config.yaml
head_dim: 32
vocab_size: 3479
init_std_down: 0.0587
lr: 0.00633
Each number is 128 + 32 x the weight over the matrix's rms, rounded and kept within 0 to 255. Layers, rows and columns count from 0.

# layer 3 MLP gate, 320x128, rms 0.059, rows 218-235, columns 0-127
[[ 66 105  66 138 116 159 169  94 130 108 138  97  94 109  87 120 110 111 149 104 135 164 119 209 155 146 128 156 129 113 128  79 131 117 115 147 134 127  79 107 159 130 147 123 132 150  56 174 116  84 145 163 105 116 103  93 116 110 168  55  77  77 158 104 189 156 117 146 100 194 147 150 109 129 151 168 107 161 142 124 156  95 137 124  77 160 125 116 134 125 162 135  96 108 105 171 120 131 132 174 140 162  98 131 129 143  55  82 142 112  99 160 176 115 170  85  89 119 165 148 224 168 131 135 149 126  44 146]
 [110 136  91 185 104 165 158  96  99 128 154 138 133 132 127 164 159  93 106 158  81 195 114 138 110  91 189  81  65 135  95 137  62 103  79 145 170 173 115 175  54 124 155 160 166 152  96  61  97 130 169 128 122 140 128 175 125 135 159 146 129 129 140 139  64 139 111  94 114 135 108 157 138 133  91 114 119 161 119 120 144 178 123  47 113 136 117 132 149 143 109 113 194 142 193 140 125 137  91 116 110 102 114 114  74 140  94 115 125  77 101 168 174 131 155 136 140 162 162  80 173 118 117 117 124 168 151 161]
 [152 133 113 138 158 145 111 143 112 156 127 132 189  85 154 146 120 124 151 114 189 146  96 120  68 128 174  79 113 111  66 155 167 125 100 108 141 148 154 212 128  81  62 178 101  94  95  60 171 146 185 100 186 122 148 132 142 161 144  74 138 132 141 183 140 106  92 156 147 102 160 143  67 165  97 110 101 108 190 110  72 162 105 170 149  92 163 106 108  40 133 122 127 173 102 142 148 127 105 130 175 146 170 126 149 185 129 121 111 107 221 141 108 133 186 120 145 134  68 130 179 198 131 153 143 136 179 112]
 [207  82 133 183 100 138  71 135 144  75  96 179 127 107  84 191 104 136  93 155 181 135 142 104 177 134  90  93 112 163  77 148 141 149 129 146 112 131 157 127  91 167  80 114 106  98 113 123 117 104 118  99 106 161 138 170 119 157  89 143 155 143 107 127 191 111  87 112  65 178  96 108 103  98 123 199 149 167 169  73 132 132 110  62 193 128  86 122 128 117 128 106 125 187 112 132 150 124 151 154 163 117 122 142 112  61  69 108  94  68 157 157 163 137  87 121 167 154  82 197 168 182 128 150 155 162  88 104]
 [130 124 115 145 104 165 126 100 184 151 112 116 139 152 118 144  76 173 158 160 155 121 110 134 134 144  98 137 107  59 176  95 153 132 143 155 206  81 125 126 128  31 120 137 164 187 144 146 161 166 118 138  94 103 110 152 114 115 128 188 106  79 100  52 129 176 136 129 156 134 184  98 194 173 106 121  81 109 123 139 140 111 106 113 194 122 132 191 112 141 121  84 127 142  89 184 101 156 166 107 147  81 135 125 134 160 124 136 120 110  97  87 134 125 133 147  82 125 178 173 121  87 124 125 140 109  95 109]
 [137 105 119 100 183  66 164  88 125 159  90 115  98  80 122 131 120 118 148 121 153 175 155 196 126 144 155 149  64 126 171 136 114  74 134 179 120 123 143 205 175 118 119 180 134 126 176 125 178  91 159  97 154 190 162  94 144 114 103 123 127  95 130 168 109  77 133 123 139 143 121 137 107 117 134 134  98 156 146 148  76 141 143 132 161 176 190 129 109  91 124 168  99 135 129 142 128 161 148 118 151 130 141  91 116 195 192  94 118  64 129 154 147 103 148 111 126 127 150 197  93  92 102 151 137 184 121 135]
 [117 149 100 149 171  86  88  58 165 113  94  99 170 202 116 131 184 156 125 123 123 142 125 100 132 170 164 103 179 160 140 111 121 148 133 106 124 133  86 118 180 153 191 134 102  83  88 161 213 181 178 115 139 166 102 153  58 131  91 108 147 139 120  91 148 127 100 128  79 119  82 119 122 132 162 129 142 114 106 101 134 158 209 156  80 186 109 128 104 144  80 147 167  80  92 121 108 170 139 146 118 111  97 117 187  99 132 102 109 115  96 103  90 114 102 154 124 132  60 182 126  99 192 114 170  85  92 100]
 [162 157  59 130 132 102 154 153 130 129 150  87 106  90 117 107 145 138 189 117 105 106 115  95 123 211 161  85 143 140 143 120 129  98 148 146 188 122 126 156  92  96 131 117 119 144 153 113 142 136 215 145  83  32  95 125 162 103 116 126 186 138 116 144 143 142 176 172 161 180 116 163 129  79 144 143 143  96 176 176 135 139 107  93 146 179 136  93 105  97 157 135 139 203  69 184 116 118 127  63 156 117 132 165 156 116 120 104 141 131  91  77 189 124 132 123  84 132 167 142 165 161 149 119 108 115 126 138]
 [152 124 131 145 155 103 195 122  96 116 131 117 153 148 117 119  58  98 150 142 140 147 112 112 196 144 118 119 111 190 182 136 132 136 141  84 118  42  88 110  98  83 165  63 130  98 125 106  52 135 167 177 142  94 152  52 108  84 151  47 165 113 134  99 125 142  87 158 177 169 125  96 139  61  69 141 103 130 107 166 170 146 146 210 111 115 169 144 138 172 105 135 119 114 163 124 117 146 136 103 149 123 130 127 110  94 154 109 148 118 189 136 116 210 132 136  70  84  93  99 177 124 146 183 161  83 108  88]
 [157 134 124  57 106  86 128 123 172 142  49 154 175 119 116 133 133 110 124  92 160 170 121 150 136 144 108 142 130  90 135 152 167 112  90 131 160 115  98 108 103 173 192 152 150 129 138 134 129 124 116 135 130 131 134 129 143 178 116 124 155  72 115 145 114  75 143 151 174 103 126 151 121  71 169 144 138 171 130  75 181 118  86 160 179 131 130 128 165 123 121  91 140 134 155 129 138 117 185 127 114 165 129 125 136 174 125 138 202 100 121 134 129  70 102  87 120  94 175 140 152  94 124 144 165 117 112 107]
 [110  83 104 150 167 134 121 106 139 132 123 155 140  67 158 108  78 120  96 141 119 138  62 164  84 155 159 101  87 156 116 143 144 119  99 143 147 169 119 146  92 138 141 141 116 117 137 102  97  86 118 144  74 152  96 130 123 151 129 124 136  87 102 126 105  63 119 117 103 174 137 112  68  99 127 129 113 169 106 130 172 125  96 171 142  62 119 104 150 116 169 189  74 134 131 170  53 154 169 142 176 169  64 104 133 105 160 122  97 137 201  77 127 143 138 120 207 111  98 128 184 189 165 135 136  94  93 155]
 [162 134 127 111 100 143  96 118  84 142  77 124  90 138 167 116 142 137  93 137 111 153  80 112 145 175 143 160 117  63 138  71 186 152 155 179 102 114  97 169 151 129 130 105  87 105 137 143 115 116 117 150 152 142 141 185 145 142 111  98  95 131  47 114  62 146  97 120  37  57  97 123 142 106 139 116 120 136 115 171 149 141 116 123 137 138 149 125 119 119 162 184 141 132 134 183 130 148  94 135 123 117 153 116 173 182 104 174 104  71 151  57 123 126  88 151  86 144 154  86 139  90 164 151 158  75 112 103]
 [108 191 127  91 153 132 140 102  98 154  88 117 116 108 115 128  90 124 145 144  93  46 178 114 147 117 151 101 141 168 140 134 122 143 156 114 110 119 139 119 120  79  96 111  51  95  90 160 138  79 118 119 125 103 156 148  69 113 146 105 153  85 129 162 173 110 120  84 145 144 115 103  87 159 126  86 170  94 151  90 161 115 136 139  96 101 136 135  85 107 158 133 122 103  96 114 120 129  94 139 134 155 150 138 186 150  91 104 126 182  69 115 118 109 183 140  85  84 106 140 110 113 127 131 150 150 166  85]
 [175 175 139  60 165  96 157  95  99 131 138 119 102  97  96 137 145 125  92  94 111 123 165  94  81 139 117 135 141  68 113 146 183  75 189 109 136 157 100 184 133 113 136 178 171 170 103  78 140  78 133  96  58 123 154 163 178 170 107 126 108 102 118  81 124 140  93  75 117  97 105 156 143 137 119  84 145 113  80 130 165 176 116 119 167 173 145 123 129 186  61  96 172 137 152 117 132 137 137 118 119 149 139 110 192 158 120 184 156 174 121 140 115 216 169 140  80 140 190 111  41 115  97 102  79 160 135 120]
 [ 98 114  96 151 124 118 167 114 133  84 180 157 179 114 117 106 121 123 110 124 156 115 131 109 193 131 155 124 115 159  18 127 125 108 112 102 119  92 119 159 123 105 181  58 140 143  92 153 120 123 184 182  52 120 134 142  92 155 135  77 174 135 123 160 134 129 108 101 141 128 116 103 139 131 146  95  97  78 125 108 120 112  60 176  92  89 160 107 138 177  80 110 111 179 158 176 154 132 158 117 126 140 123  43  61  69  97 123  46 178 114 151 164 165 120 195 147 121 172  54  76 162 123 137 108 107 119  95]
 [143 143 130 166 124 160  98  61  61  99 175 127 127  91 138 145 139 137  67 163  96 108  45 124  55  86 150 167 159 154 191 101 119 130  81 162 158 183  91 142 156  97 128 178 107 147 143 109 123 141  73 142 151 127 150 102  97 136 148 192 135 114 120 123 167 161 126 141 152 147 117 111 153 129 142 171 119 151 155 141  97 119 102 121 112  99 170  96 131 173 153 120  67 132 146 113 109 134 121 168  83 119 117 136 169 119 111  97 110  61 122  73 143  77  70  96  98 144 125  99 124 104 118 165 119  97 160  89]
 [117 122 129 127 189 154 131  66  71 106 151 141 101 134 102 101 111 144  73 171  84 142 129 106  99  93 153  84 137 131 185 123 191 168 140  82 178 120 107 119  79 117 154 152 109  98 183 104 183 113 111 171  97 146 149 154 111  92  76 125 133 119 121 107 107 134   3 111 130  96 175 130 116 132  98 104 141 146 140 115  95 117  88 152 111 152 159 150  78  69 116 123 133 118 126 135 118 132  74 156 133  74 161 156 138 128  89 117 122 146 143 158 171 125  93 100 131  90 116 125 157  82 159 116 132 128 140 112]
 [120 105 155 109  82 160 144 146 179 121 175 102 121 114 110  40 147 187 116  38 139 146 144 130 102 183 138 228 128  68 155 139 140 106  85  52 151 114 149 158 129  92  92  78 106 133 144 153 135 122 172 129 107 132  94 113 166 117 175 171 123  54 148 154 192 114 130 127 172 104 161 205  99  67 127 114  57 113 145 148  84 163  95 106 143 108 128 126 143 157 161 119  80 127 126 173  91 114 193  73 104  67 160 166 180 156 177 117 136 140 137 184 130 141  88 149 147 209 143 213 160 119 138 113 183 103  74 154]]
# layer 3 MLP up, 320x128, rms 0.0587, rows 218-235, columns 0-127
[[122 163 159 174 132 143 118  85 179 173  72 100 165 109 117 176 113 167 102 122 151  71 127 124 117 137 174 177  82 124 116 174 131  51 151 101 126 121 142 134  97  81 154 120 153 101 111 161 103 134 138 102  85 182  78  72 125 140  81  90 125 121 189 164 107  83  68 159 112 105 131 151 116 161  88 160  93 168 143  91 175 156 103 126 127 109 112 132 195 125 168  97 135  98  88 116 154  74  93 182 159 109 140 161  75 125  99 113 159  87 140 119 121 185 146 147  90 134 147 132 123 147 115 168 172 102 131 160]
 [101  77  83 131 105 142 159 134 133  93 146 138 116 151  95 120 134 112 133 116 125 114  98 119 135  91 169 127  92  78 116 103 151 110 100  98 117 128 193 142 103 191  50 135 132 119  92 133 103 142 156 139  44 166 167 167 104  96 142  95 121 127 128 171 127 119 105 138  84 133 104 153 160  81 176 148 107 150 131 159 119 129 161  88  94 162 172 205 181 160  75 113 147  93 114 116 151 165  89 109 119 106 143 106 121  89  88 123 121 150 105 244  88 147 140 152 169 120  85 157 147 144 153  66 109 132 174 142]
 [ 82 145 138 142 127  89 142 115 127 128 128 135 148  84  94 153 137 143 119 138 102 110 184 111 111 125  76 168 102 132 188 142 103 135 147 154  94 157 178 141 116  96 128 135 108 124  61  95  92 114 119 100 146 159 172 156 166  36 114 144 106 145 156 133 151 213  65  93  19 141 180 123 236 146 109 149 115 145 100 100 114 140  61 188 124 122 132 119 175 113 104 119 103 116  98  61  90 114 135 126 143 123 152 141 213  95 139 138 200  75 156 188 119 110 122 139 137 127 146 147 104 121 129 203 119 191 111  80]
 [150 123 137 208  71 113 117 200 133 168 124 136  94  62 182 128  98 151 190 111  96 113  95  84 165 146 183  96 127  92 117 147  87 125 138 147  83 123  85 172 100 118 101 112 129  90  90 125  84 119 128  73 151 133 152  99 176 136 131  88 108 122 186 118 165 121  96  95 136 114 146 117 147 123  97 101 148 121 122 122 124  89 151  93 136 107 122  93 119 138 116 125 178  69  97 162 141  55 107 174 137 118 171 128 100 125 104  80 114 104 149  94 121 158 168 124 133 161 114  97 159 172 172 176  97 177 147 134]
 [ 98 134 178 123 183 131 183 155 115  96 110 129  75 106 117 152 147 101 123 134 102 126 143  48 135 131 136  80  89 129 130 128 103 128 165 120  94 152 147 147 130  88  91 149  94 100 170  74  90 156 138  96  85 128 153 151  21 169 152 130 100 136 124 106 152 156  93 142 214 115 176 149 122 172 135 107 154 164 133 163  87 119 118 147 173 151 165 115 159 130 104 135 169  88 149 108  86 126  84  86 133 147 110  88 129 163 126 190 122 110  99 201 100 121 112 138 109 118 133 101  96 154 126 128 135 164 119 163]
 [ 96 171 128 101  91 161 131 139 132  66 154 143 139 120  63 154 120 139 158 137  42  94 113 133 135 159 130 123 145 143 153 129 149 147 165 124 130 154 115  63 141 182 133 121 135 138  82 125 178 152 133 129  54 192 136 142 137 150 103 176 184 148 179 155  54 108  59 150 160 113 100 101 108 115 108  99 136 131 138 177 137 131 109 121 156 154 145 178 116 148 116 134 140 139 114  98 128 113 112 134 148 131  93 183  77 108 141 174 121 135  83 150 133 144 177  77 163 133 101  38 164 177 127 153 165  73 123 130]
 [ 59 147 143 165 136 155  96 131 130 126  90 170 102 118 126 100 140 123 102 138 133 103 186 101 175 115 165 162 153 183 135 125  93  91 107 113  87 116  98  98 149  75 151 134 138 149  82 131 129 139  89 128 156 107 118 113 165 208 123  97 155  88 142 124 159 177 127 142 112 137 102 167 110 164 106 139 135 159 115 114  90 159 192 127  98  86 147 161 103 185 173 141  21 136 100  74 165 138 118  83 159 155 101  88 108  83  48  94  43  98 105 174 124 129 107 140 158 157 121 118 150  88 118  70 119 132 113  72]
 [124 190  98 112 187 135 140 185 113 114  81  88 169 146 139 170 146 144  85 124 131 158 169 109 126 174 144 111 146 161 105 111  83 141 119  73 101 156 151 134 167 147 136 163 170  77 107 138 165 183 124 109 167 105 144  83 141 128 126 119 196 125 168 158  78 169  75 218 116 121  77 122 100 100  84 168 139 154  99 156  78 139 114 149 136 179 112 129  92 159 138 151 114 158  94 117 130 104 120 154 110  72 156 189 100 166  97 142 137 150 155 114 109 138 134 114 127  90 158 150 129 117 141 171 172 117 183  95]
 [127 104 147  83 118  78 148 143 121 112 162  83 130 155 113 182 172  63 103 148 135 101 130 133 134 109 149 105 132 124 164 171 121 133  91 120  87 125 139 156 107 109 205 151  80 123 151 106 189 156  52  96 152 140 112 110 166 119  92 102 154 127  74 153 133 159  75 166 152 133 139  96 100  84  91 150 146 120 154 135 140 104 114 173 100 120 153 156  36 108 106 117 172 114 147 111 140 206 165 105 142  97 177 137 136 131  70  97 166 172 108 143 106 157 118 108 126 155  96 150 217  86 148 156 203  83 197 127]
 [141 121 136  55 121 114 154 132 181 150 128 114 141 146 135 167 163 123 124 159 116 130 151 133 109  92  73 155 190 141 177 133 157 131  67 174 100  97  63 147  75 122 172 119  96  97 127 128  98 120 131 100  97 220 111 126  68  91 176  81 117 143  67 150 153 139 155  80 201 162 117 133 159  89 147 121  94 145 106 174 140 117 134 136 163 165 139  69 147 110 133 102 102 137 107 145 138 123 114 131 126 176 112 127 146 164  78 130 170 101 205 169 129  96 165 115 120 158 139 148 125 166  93 135 138 105  98 101]
 [174 104  74 107 101 101  95 129 197 136  97 211  86 112  72 151 100  58 112 140 130 121 162 126 125 115 114 109 182 113 108 121 178 120 117 151 114 132 107 167 117  67 117  56 120 129 107 172  64  85 160 147 109 168  92 127 129 113 134 193 127 108 113 158  83 167 109 120  87 124 119  95 146 134 174 116 118  87 150 114 207 102 171 130  93 155 101 105 133 161 125 138 153 142 103 160 117 153 139 110 153 122  93  91  82 163 217 119 119 114 143  92  74 112  91  85 148 127 128 171  90 129 107 142 149  76  82 134]
 [137 107 114 135 163  91 176 166 118 152 145 146 182 111 118 140 153 155 153  93 129 194 153 142 161  92 169 109  65 119  93 171 139 137  98 105 100 101 100 141 146 123 131 178  65 139 113 105 190 161 111 165  96  97 111  80 133 121 139 117 110 125 111 102 154 134 133 135 192 129 120 145 119  70 206 125 143 105 125 144 190 145 141 130 123 116  99 166 132 142 199 139 106  64  94 120 218 164 116 142 160 112 163 145 170 141 111 160 114 198 130 154 166  89  86  92 146 169 122 121 102 213 107  88 118 127  91 183]
 [122  78 143 175 129 120 131  98 126  96 164 128  89 143  99  67 145 114 124 117 120  73 115 110  89 119 137 169 103  94 109 163 124  96 163 151 102 174 146 169 120 112 133  92 128  75 193  70 153 155 148  91 138 137 151 179 105 121 149 155 103 147 138  81 150  86 151 182 177 156 192 139 112 117  65 154 104  50 166 163 100  91 104 129  54 123 155 127 120 118  92 101 137 137 129  68 128 116 119 125 119 149 115  76 115 148 127 154 129 142 154 143 103 128 124 153 116 106 162 129 146  93  81 129  66 112 156 103]
 [184 121 158  89 150 188 134 144 202 102 189 154 118 151 113 139 117 105 118 155 129  71 160 126 161 134 139 166 125 112 100 130 151  81 100 109  99 148 164 197 161 124 119 134 177 169  58  99 144 196 146 114  84 179 101 152 157 210 103 129 150 121 132 117 194 152  78  80 130 122 122 176 127 153 108  91 126 154 162 151 102 136 123 179 124 118 104  82 141 112  89 139 123 137 155 140  83 136 154 119 165 157 159  86 185 167 131 129 168 137 122 167 123 106 176 114 109 170  91 175 163 118 127 100  85  93 100  93]
 [178 156 107 130 148 139 153  76 115 103 122 112 136 145 101 107 145 121 145 154 158 112  99 112 176 153 154 147 110 111  34 129 172  83 125 155  84 165 135  95 118 111 142  95  90  94  87 160 134 144 116 131 102 116 152 141  90 179 148 161 179 138  95 155 121  72  95 180 207  98  98 154 173  96  85 112  86  89 116 186 142 157  72  96 216 168  96 121 119 125 135 121  91 200 147 112 130 116 141  76  81 113 173 101 163  96  46 118 147 180 136  86  70 153 114 116 153 124 183 172 188 111 166 104 139  86 124 123]
 [151 168  99 124 166 191 183 134 132 123  99 137 123  79  71 106 149 116 177 131 129  94 112 110 134 105 146 110 100  67  33  99 153  98 137 104 140 148 170 139 141 146 105  91 136 148 164 120 111  94 180  77  79 114 152 153 148 105 125 121  68  86 129  92 100 143 117 100 133 139  66  51 114 151 151 121 169 173  74 102 142 101  90  97  95 112 165  83  83 100 155 168 128 113  91 133  52  79 192 191 162 145 149  85  85  94 156 202 123 109  81 152 114 149 127 170 149 139 116 104 124 157 123  95 133 133  77 104]
 [ 92 125 133 111 142  86 159 108 135 137 142 113 187  82 187 103 169 218 127 107  83 163 145  96 159 133 140 152 110  86 126 109 116 102 164  79  78 194 151 121 118  93 145 130 136  76 199 148 146 114 160 120 101  81 144  95 101 119 136 124 148 169  81 130  63 160 135 129 138 161 107 142 151  74 108 192 125  86 171 114 159 140 209 107 102 146 163 128 138 140 105 121 114 141 161 141 100  85  89 147 166 162 120 113 128  87  71 113 151 153 144 132 119 123 112 131  95  80 143 125 123 116  86 158 136  52 109 158]
 [ 94 147 155  96 101  79 141 117 112 184 164 169 205 124 126  82 113 142 123  78 107 134  76 146 133 177 136  83 143  92 104 131  95 143 107 126 153  78 113 167  54 148 161 118 119 146 184  65 137 143 147 140 150 124 100 145 187 155 143  69  66 139  98 113 183 147 142  99 126 165 132 108 137 156  99 118  84  96 106  79 125 131 101  52 104 116 136 123 116 160 169 130 105 148  85 157 112 108  74 122 128 150 138 111 152 123  97 176 177 114 123 131 137 106  90 148 130 122 100 179  96 144 125  87 132  81  99 157]]
# layer 3 MLP down (transposed), 320x128, rms 0.059, rows 218-235, columns 0-127
[[160 150 146  51 116 139 134 175 189 126 220 134 143  94 156 157 125 130 148 129 182 166 155  93 102 147 148 125 137 129 137 121 134 146 140 159 193 122 115 156  84 159 151 127 120 163 103 155 120 106  25 133 169 115 139 127 163 135  72 150 132 178 137 156 139 154  88 132  61 123 122  88 148  90 197 135  99 163 109 110 114 118 197 120 143 105 157  82 125  98 142 162 134 143 120 177 109  73 165  96 158 149 141 191 136  81 112  66 141 122 105 146 151  93 155 119 182 135 113 144  85 156 125  89  34 133  93 151]
 [193 102 117 103 161  96 132 106 162 149  72 101 176 178 204 128 102 171 182 127 173 140 166 124 160 152 123 138  90 130  91 138 119 167 120 173 165  95 164 109 138 103  99 125 106 162 182 114 147 120  89 129 190 170 119 136 109 143 134 145 149 167 110  97  84 128  91 124 140 138 147  54 171  95 122 109 150 104 133 117 126 131 122 168 122  66 112  76 118 111 134 169  70 146 134 107  89  94 157 143 126 153 134 148 172 112 140 183 168  81  94  82 152 135 126 138 160 152 108 105  98 107 158 147 120 137  92 167]
 [165  89 133 153  94 137 142 118 163 124  50 104  61 213 132 111 109 111 131 112  76 159 134 139 190 146 155 129 187 146 137  59 142 106 162  98  80 168  71 128 187 156 137 131 161 126 164 155  88 118 152 125 148  88 100 163 126 116 141 165 123 150 146  94 161 108 132  74 143  90  98 150  92  85 129 148  97 126 130 124 159 115 104 142 158 176  88  48 164 147  96 170 111 128 116  69 188 126 112 132 124 207 123 135  77 121 156 100 194  81 103 114 157  72 119  83 146  74 139 143 125 123  82  90 101 109 121  66]
 [120 173 128  77 108 126 145  78 140 116 126 106 170 104 176 132  94 152 155  87  88 144 132 142 121 123 148 126 133 116 106  96 145  88 119 122 184 118 140  97 118  79 148 192 150 113 219 169 103 146 169 146  84 118 110 110  61  83  76  64 140 131 167 168  78 113 102 247 121 134 153 104 134 115 158 123 110 117 134 163 176  66  74 152 122 121 131 129 108  89 140 140 136 146 159 114 153 140 143 156 126 113 151 127 125 143 113 166 151 120  80 130 129 118  76 154  71  74 134  95 130 144 135 130  99 102 157  87]
 [ 87  74 120  78 140 106 150 130 104 104 117 143 202  83 134 133 159 129 108 112 121 124 164  69 114  92 147 132 100 129  90  93 158 153 121 165 183 101 126  61 175 124  85 139 144 116 105 181 101  94  98 138 162 134 109 183 111 132 131 134 104 147 155 107 170 119 108 132 158 148  92 110  86 122 120 137 137 128 111 133 122 131 148  98  85 120  98 120 170  61 139  99 113 149 110 101 113  74 108 181 137 159 149 145 101 118 176  86 161 125 123  76 122  94 138 165 142  94 143 148 109 216 108 108 105 122  90 102]
 [141  89 100  74 111  52 113 124  89 159 105  91 125 120 157  55 127 168 115 152 140 148 139 147 127  80 109 135 107 151 156 113 150  91 133 181 189 157 141 217 101 126 139 154 113 123 160 109 190 120 107 114 179 119 150 149 153 169 132 145  70 120 130 211 145 102 155 130 150 160 132 132 114 112 113 108  68 143 112  96  90 126 120  55 152 124 168 145  86  77  91 116 113 154 149  97 120 182  93 124 147 164 117 154 157 168 150 178 152  86 170  71 139 129 115  75 141 177 127 121 153  74 142 159 171 137 115  73]
 [103 177  88 102 107 118 122 103 115 150 132 130 147 132 135 135  79 124 208 135 171 139 182  96 214 142 180 120 131 172  86 152  49 136  90  85 167 159 123  72 117 106 134 139 141 169 107 111 132 112 150 102  81 117 116 130  62 105 152 148 153  85 128  77 114 130 116  99  68 118 141 153  71 150 125  72 185 115  62 111 121  89  89 164  65 201 184 194 178 120 112 141  63  79 148 150 142  85 168 112 116 106 171 108 137 165 140 130 127 110 150 136 160 171 150 150 175 127 132 140 146 140 111 150  87 117 120  98]
 [105   0 105 131  90 109 146 126 134 129  84 137 146  89 180 110 203  88 132  66 185 119 133 165 111 126 142 180 156 142 178  55 135 182 104 111  92 104 135 192 127 120 113  84 114 121 135 157 137 112 113  40 163 121 108  86 113  93 117 136 146 124 105 127 180 103 127 120 111 133  80  82  99  55  82  98 141 106 127 132 152 123  85 136 176 115  83  76  91 145 147  98 134 100 114 161 158  88 145 154 175 159 149 130 165  75 178 153 144 167 123 163  78 137  98 133 123 133 129 127 138 117 103 119 159  95 124 112]
 [163 149 124 139 107 137 111 157 149 142 116 187  41 105 142  71 139 129 131 133 165 171  90 104 115 143 139 151  94  47 136 113 168  91 115 147  97 175 132 112 135 135 119 164 127 155 155 112  95 145  97 151 108 138 110 140 171 129 173 122 145 152 135  89 148 126 149 188 132 122 118 161 127 132 170 151  85 108  99  99 139  87 161  69 195 121 106 150 132  68 135 165 142 234 108  88  99 102 121 142 121 178  79 102 103 119  33 174 151 119 120 140 128 191 158  84 159 108 114 118 106 183 148 152 100 126 105 113]
 [166 106 135  74 108  81 151 129 136  82 114 168 137 116 148 118 114  74  54  86 105 135  92 124 135 143 141 135 140 187 101  88 120 145  70 153  59  96 103 103 136 177 199  73 186 125 101 149  91 134 146 103 101 196 125 165 134 129 136 100 101 110 132 154 104 182 148  79  85 195 144 120 131 156 118  98  99 109 106 134 100 142 151 102 169 156 111 158 145  89 101  86 101 143 106 120 119  88 131 161 100 120 149 181 142 159 108 136 124 132 225 143  90 151 129 135 135  97 140 154 103 126 124  85 124 111 136 101]
 [ 90  26  97 165 157 172 166  99 122 140 109 141 135  82 128 165  57  90 100 136 109  84 151 164 141 172 125 119  69 135 132 120 174 140 101 133 159 125 156 161 110  95 136 129 179 106 134 143 108 100 122 106  52 170  90 103  88 191 143  93 124 183 140 142 181 100 156 110  71 171 141 145 139  78 137 118 109 142  93 113 168 171  98 127 152  65  98  86 133  88 143 160 120 133 102 163  97 157 176 139 181 155 104  33 118 110 131 142 132 100 152  69 138 135 140 107 162 115 143 159 166 171 116 170 137 123 146 146]
 [119 183  93 108 124  87  98 124 117 141 104 140 149 130 123 159 176 128 102 123 128 161  52 168 169  93 134 128 101 120 131  61  79 103  88 122 144  74 191 161 121 149 115 154 130 146  98 180 164 146  96 177 155 135  96  97 117  98 167 155  82 143 120 131 105 163 129 106 126  75 152 176 107 117 129 146 114 102 125 158 211 158 111 144 154  62 100 111 157 136 192 150 128 125 143 139 141 120 123 168 107 143 139  87 148 135 119 158 145 122  89 147  84 116 182 130  84 110  90 175 190 114 207 124 172 201 151 124]
 [110 105 110 161  89 123  94  98 166 142 173 188  89 187  64  42 148 109 152 111  98  72 145 150  92 216 145 144 186 118 146 171 153 139 120  85 123 127 118  96 127 184  83  93 109 102 140  78 167  96 148 136 119 133  86 136 107 118 136 168 151 137 165 113 127 128 120 131  54 137 141 133 155 126 112 145 113 174 165 142 100 111 125 115  90 136 133 118 109 111 137  64 157 169 160 163 152 166  76  84 157 161 130 102  75 187  90 109 110  50 175 148 157 151 152 115  35  97  87 121  84 103  90 148 133  96 174 147]
 [144  83 104 178  92 122  84 122  95 149 116  97  93 150 174  98 114 122 109 157 166 118  89 131 126  92 147 126 114 100 149 122  95 148 133 130 117 132 166  77 111 165 100 143 137  95 130 177  74 114 115 127 159 155 114  40 125 117 118 170 159 184 148 145 152 114 145 116 119 110  99 144  65 133 116 145 129 169 104  85 148  97 177 123 102 122 112  91 136 184 147 140 137 123 107  74 127  96 115 141 120  98 143 158 114  90 101  59 138  88 116  67  94 126 106 120 159 153  54 196 151 125 142 101 117 145  52 174]
 [ 83 159  99 105 130 141 134 138 129 196 131  85 145  96 123 133 142 112 118  79 142 155 115 125 144 147 138 159 122  90 115  74  82 117 130 106  82 110 104  71  95 138 113  91 100 157 103 150 120 102  45  83 148 128 164 168 120 101 161 134 119 164 117 132  98 161 164 144 173 123  80  73 105 113 187 183  88 193 146 151 210 206 129 114 131 123 107 157 167  99 168  81 175 119 116 157  77 120 175  30 112 118 173 102 162 158 109 148 125 116 121 114 165  96 125 106 115  94  99 177 123 127 134 167 176 149 150 189]
 [ 64 129 159 168  95  73 130 153 128 136 179 132  98  66 144 114 138 169 135 148 109 150  76 125  95 135 155 101 192 140 155 142 160 112 100 195  99  82 156 159 142 131 110 111 101 111 162 105 115 143 112  91 145 147 171 150 158 136 109 162  74 123 120 107 104 108 134 132 123 183 125 144  66 117 149 114 121 173 185 110 132  97 188 129 127 110  96 160  93 130 135 102  84 133 146 149 117 122 171 175  63  69 178 114 135 136 175 126  84 154 114 142 122 162  62 105 117 122 107 166  99 178 121 144 119 167 112  90]
 [ 81 133 146 116 129  94 139  71 142 158 127 162 170 105 127  97 124 160 130  87 122 173 141 119 209 123 160 145 116 121 116 111 170  99 144  96 126 139  86  92  70  53 115 125 145 159 164 111 129 121 130 111 159 127 134 117  69  61 137 156 109 122 108 197  95 161  93  78  93  89 172 140 126 126 151 138 125 157 128  93 167 135 119  87  72 137 181 116 154 161  93 106 108 146 149 164  78 131 103 116 139 181 114 142 117 132  81 156  86 114 170 160 140 119 139  90 101 100 146 169 200 112  76 166 119  99 187 189]
 [ 84 143 113  81 125  82 153  79 122 126 109 121 208 107 101 120 111 113 164 191 162  83 125 201 146 150 158 155 186 164 146  97 101 132  80 213  53 142 153 102  93 151 138 182  95 129 166 120 121 188 127 142 116 138 108 142 149 186 114 150 186 178 126 130  80 146 119 126 136  79 138  96 113 177  93 102  96 123 139 102 114 173 172 114  82 159 123 140 178  60 190  92 105 125 109 138  91 218 119 147 161 150 141 100  48 114 141 131 123 103 110 141  85 163 133  95 119 104 142 132 124  93  78  93 141 146 107 101]]